Weights of a small transformer language model.
Architecture: LayerNorm before each block, no position embeddings, biases, tied embeddings, ALiBi.
Training: 992M tokens, 7570 steps.
Each number is 128 + 24 x the weight over its row's rms, rounded and kept within 0 to 255. Layers, rows and columns count from 0. The size above them is the row's rms in percent of the matrix's.

# layer 3 MLP down (transposed), 2560x640, rms 0.0348, rows 2199-2209, columns 128-191
size [108 104 110 101 100  90 100  94 107  97 112]
[[137 113 169 149 123 112 142 129  82 160 112 148 115 169 138 148 146 129 142 100 127 150 132 115 115 114 109 138 156 100 122 108 105 159 135 178 131 106 118 135 134 124 121 114  94 110 111 122 121 107 109 136 146 111 102 154 114 103 149 150 123 160 162 110]
 [124 177 147  99 133 106 105 126 159 115 142 112 112 112 147 106 130 114 150 124 143 160 124 102 122 147 107  91  93 111 162  94 124 156 110 154 114 190 165 104 111 167 106 125 158  75  80 133 144 111 135 133  86 122 108 128 137 104 118 111 180 130 148 125]
 [ 94 150 146  94 163 113 136 125 115 156 141 151 133 160 101 133 100 134  80 146 107  92 109 140 186 141 144  90 107 113 105 111 143 103 150 100 143 153 147 123 137 135 131 138 131 150 135 147 135 123 107 123 153 123 149 109 128 124 185 127  98  83  89 149]
 [166 125 109 147 115 100 103 140 130 116 112 175 133 137 110 122 162 128 110 156 115 127 150 133 117 129 154 150 140 144 133 130 178 167 130 166  64 130 105 118  87  86 102 149 111 126 103 142 122 120 116 154 108 127 135 147  96 134 137 142 107 138 129 112]
 [148 141 127 108 104 147 128 113  97 123 124  76 146 121 131 150  83 125  85 119 140  99 138 123 135 183 135 118 132  84 132 132 142 123  98 107 128 160 132 175 116 141 110  97 155 113 129  87  92  81 122 150 139 116 116 160 118 131 141 131  92 103 141 117]
 [146 124  98 155 172 118 119 135 140 146 136 132 128 108 128 127 109 133 146 164 134  80 130 117 122 116 118 159  93 111 138  95 167 105 142 124 122 136 117 163 159 110 156 129 105 106 102 154 128 117 110 120 123 115 116 157 141 108 147 129 148  82 154 150]
 [105 148 128 102 171 141 153 155 121  93 160  93 143 109 153 146 145 144 148 102 139 159 113 116  45 131 171 116 117 121 164 137 102  91 104 115 139 168 144 157 114 157 122 153 125 123 127  97 135 125 152 126 131 168 142 176 126 148 106 113 126 147 126 105]
 [ 68 161  85 114 163 119 138 110 117 121 159 131  94 149 124 123 143 109 112 152 121 124 175 135  68 139 115 131  81 118 156 127  84 112 131 162 142 115 136 149  79 166 122 126 113 150 142 151 111 106 142 112 170 161 128 103 138 135 133 161 142 141 128 157]
 [113 100 126  90 176 146 136 123 119 173 159 148 114  99 137 125 142 137 148 131  83 168 115 144 137 124 131 153 142 128 119 138 105 147 165 111 115 132 115 112 116 103 140 114 147 162 136 105 158 135 107 131 114 157 153 160 107 154  85  78 175 140 131 122]
 [132 153 101 103 165  82  88 156 144 140 140 157 134 160 145 108 122 118 131 121 154 143 161 139 161  83 116 115 137 190  84 140 118 145 114 146 119 127 155  94 149  95 123 131 163 126 129 132 117 122 162 130 153 162 124 146 123 124 102 155 127 138  74 149]
 [134 112 156 134 128 110 139 151 137 148 147 162 142  99 118 139 140 134 140 158 151 157 106 143 141 123 166 177 138 125 158 110  86 124 132 139 125 113 172 158  92 165 163 131 148 109 111 111 130  95 161 147 148 168 105 144 105 156  96 169 110 140 167 120]]
# layer 3 MLP up, 2560x640, rms 0.0348, rows 2200-2209, columns 128-191
size [106 109 101 103  95  94  95 103  92 112]
[[144 125 114 179 135 141 120 162 159 125 202 119 107 127 146  98 114 162  85 139 142 107 125 151 119 115 150 148 144 126 161 101 120 104 138 122 132 141 132 106 154 167  81 149 115 171 136 116 137 129 111 128 121  81 140 146 148 121 139 127 120 106 161 111]
 [ 93 132 143 132 169 105 117  85 136 124 162 133 109 122 149 143 137 129  97 158 129 142 115 156 135 116 136 168 161  89 151 125 125 152 127 115 139 105 173 121  73 193 107 159 147 130 122 172 101 126 124 139 168 150 189 106 139 128  88 159 192 135  69 127]
 [ 79 105 128 134  87 157 137 140 118 100 148 151 110 100 105 114 145  99 125 118 108 118 127 148 135 138 163 137 180 101 163 119 104 131 142 104 132 115 184 120 143  99 148 125 163 152 158 164 108 135 120 120 162 155 134 132 132 173 127 101  94 127 158 144]
 [101 113 139 145 147 132 125 108 173 123 133 152 160  79 140  97 136 132  93 151 126 118 128 117 117 135 109 138 110 154  94 110 138 118 124 142 140  78 147  96 181 102 143 111 114 125 143 139 126  88 110 134 133 166 119  75  97 120 109 137 139 104 116 129]
 [123 119 136 135 117 193 114  80  93  91 137 126 107 164 134 115 148 115  97 109 122 124 147 127 144 134 103 107 127 101 146 164 145 129 139 126  88 111 138 114 141 127 135 108  84 113 140 143 123  97 125 174 125  96 181 164 151 121 133 110 100  91 108 139]
 [133 117 128 145  93 118  90 118 102 117 130 110 113 116  88 170 123 100 123 145 115 155 121 121 134 154  98 142 144 111 111 149 105 144  70 136 128 138 136  99 116 149  83 155 101 129 113 134 159 123  91 133 128 122 120 113 174 155 124 146 143 152  87 141]
 [153 158 172 152 109 119 128 135 119 177  93 131 128 125 137 131 115 108 102 162  92 147 106 144 151 132 148 146 126 102 113 109 201 158 111 133 119  99 132 136 112 116 102 148 137 110 100 113 139 134 138 148 173 111 170 103 124 155 105  85 128  77 122 124]
 [141 148 157 149 158 103 141 115 136 122 109 133 120 149 136 172 156 128 128 114 127  97 114 139 113  94 113 122 132  84 119 107 160 125 140 138 171 147 117 142 150 138 118 130 111 132 110 120 125 104 134 133  93 139 113 111 122 128 133 125 158 132 122 137]
 [149  95 126  90 110 137 151 135 118  95  74 127 148 106 103 105 142 107  91 118 122  82 121 134  81 134 144 153 110 124 169 121 117  96 125 132 141  95 140 101 130 133 105  97  94 135 136 144 173 141 134 119 122  88 118 119 132 124 152 123 147 129 142 112]
 [ 80 109 124 110 166 144 144 148 105 106 139 135 136  91 121 137 130 125 127 160 156 141 100 109 146  94 130 131 153 154 101 176  84 119 136  96  93 145 101 102 150 138 119 144 103 114 133 150 103 121 128 136 109  81 131 118 197 146 122 166 146 108 175 124]]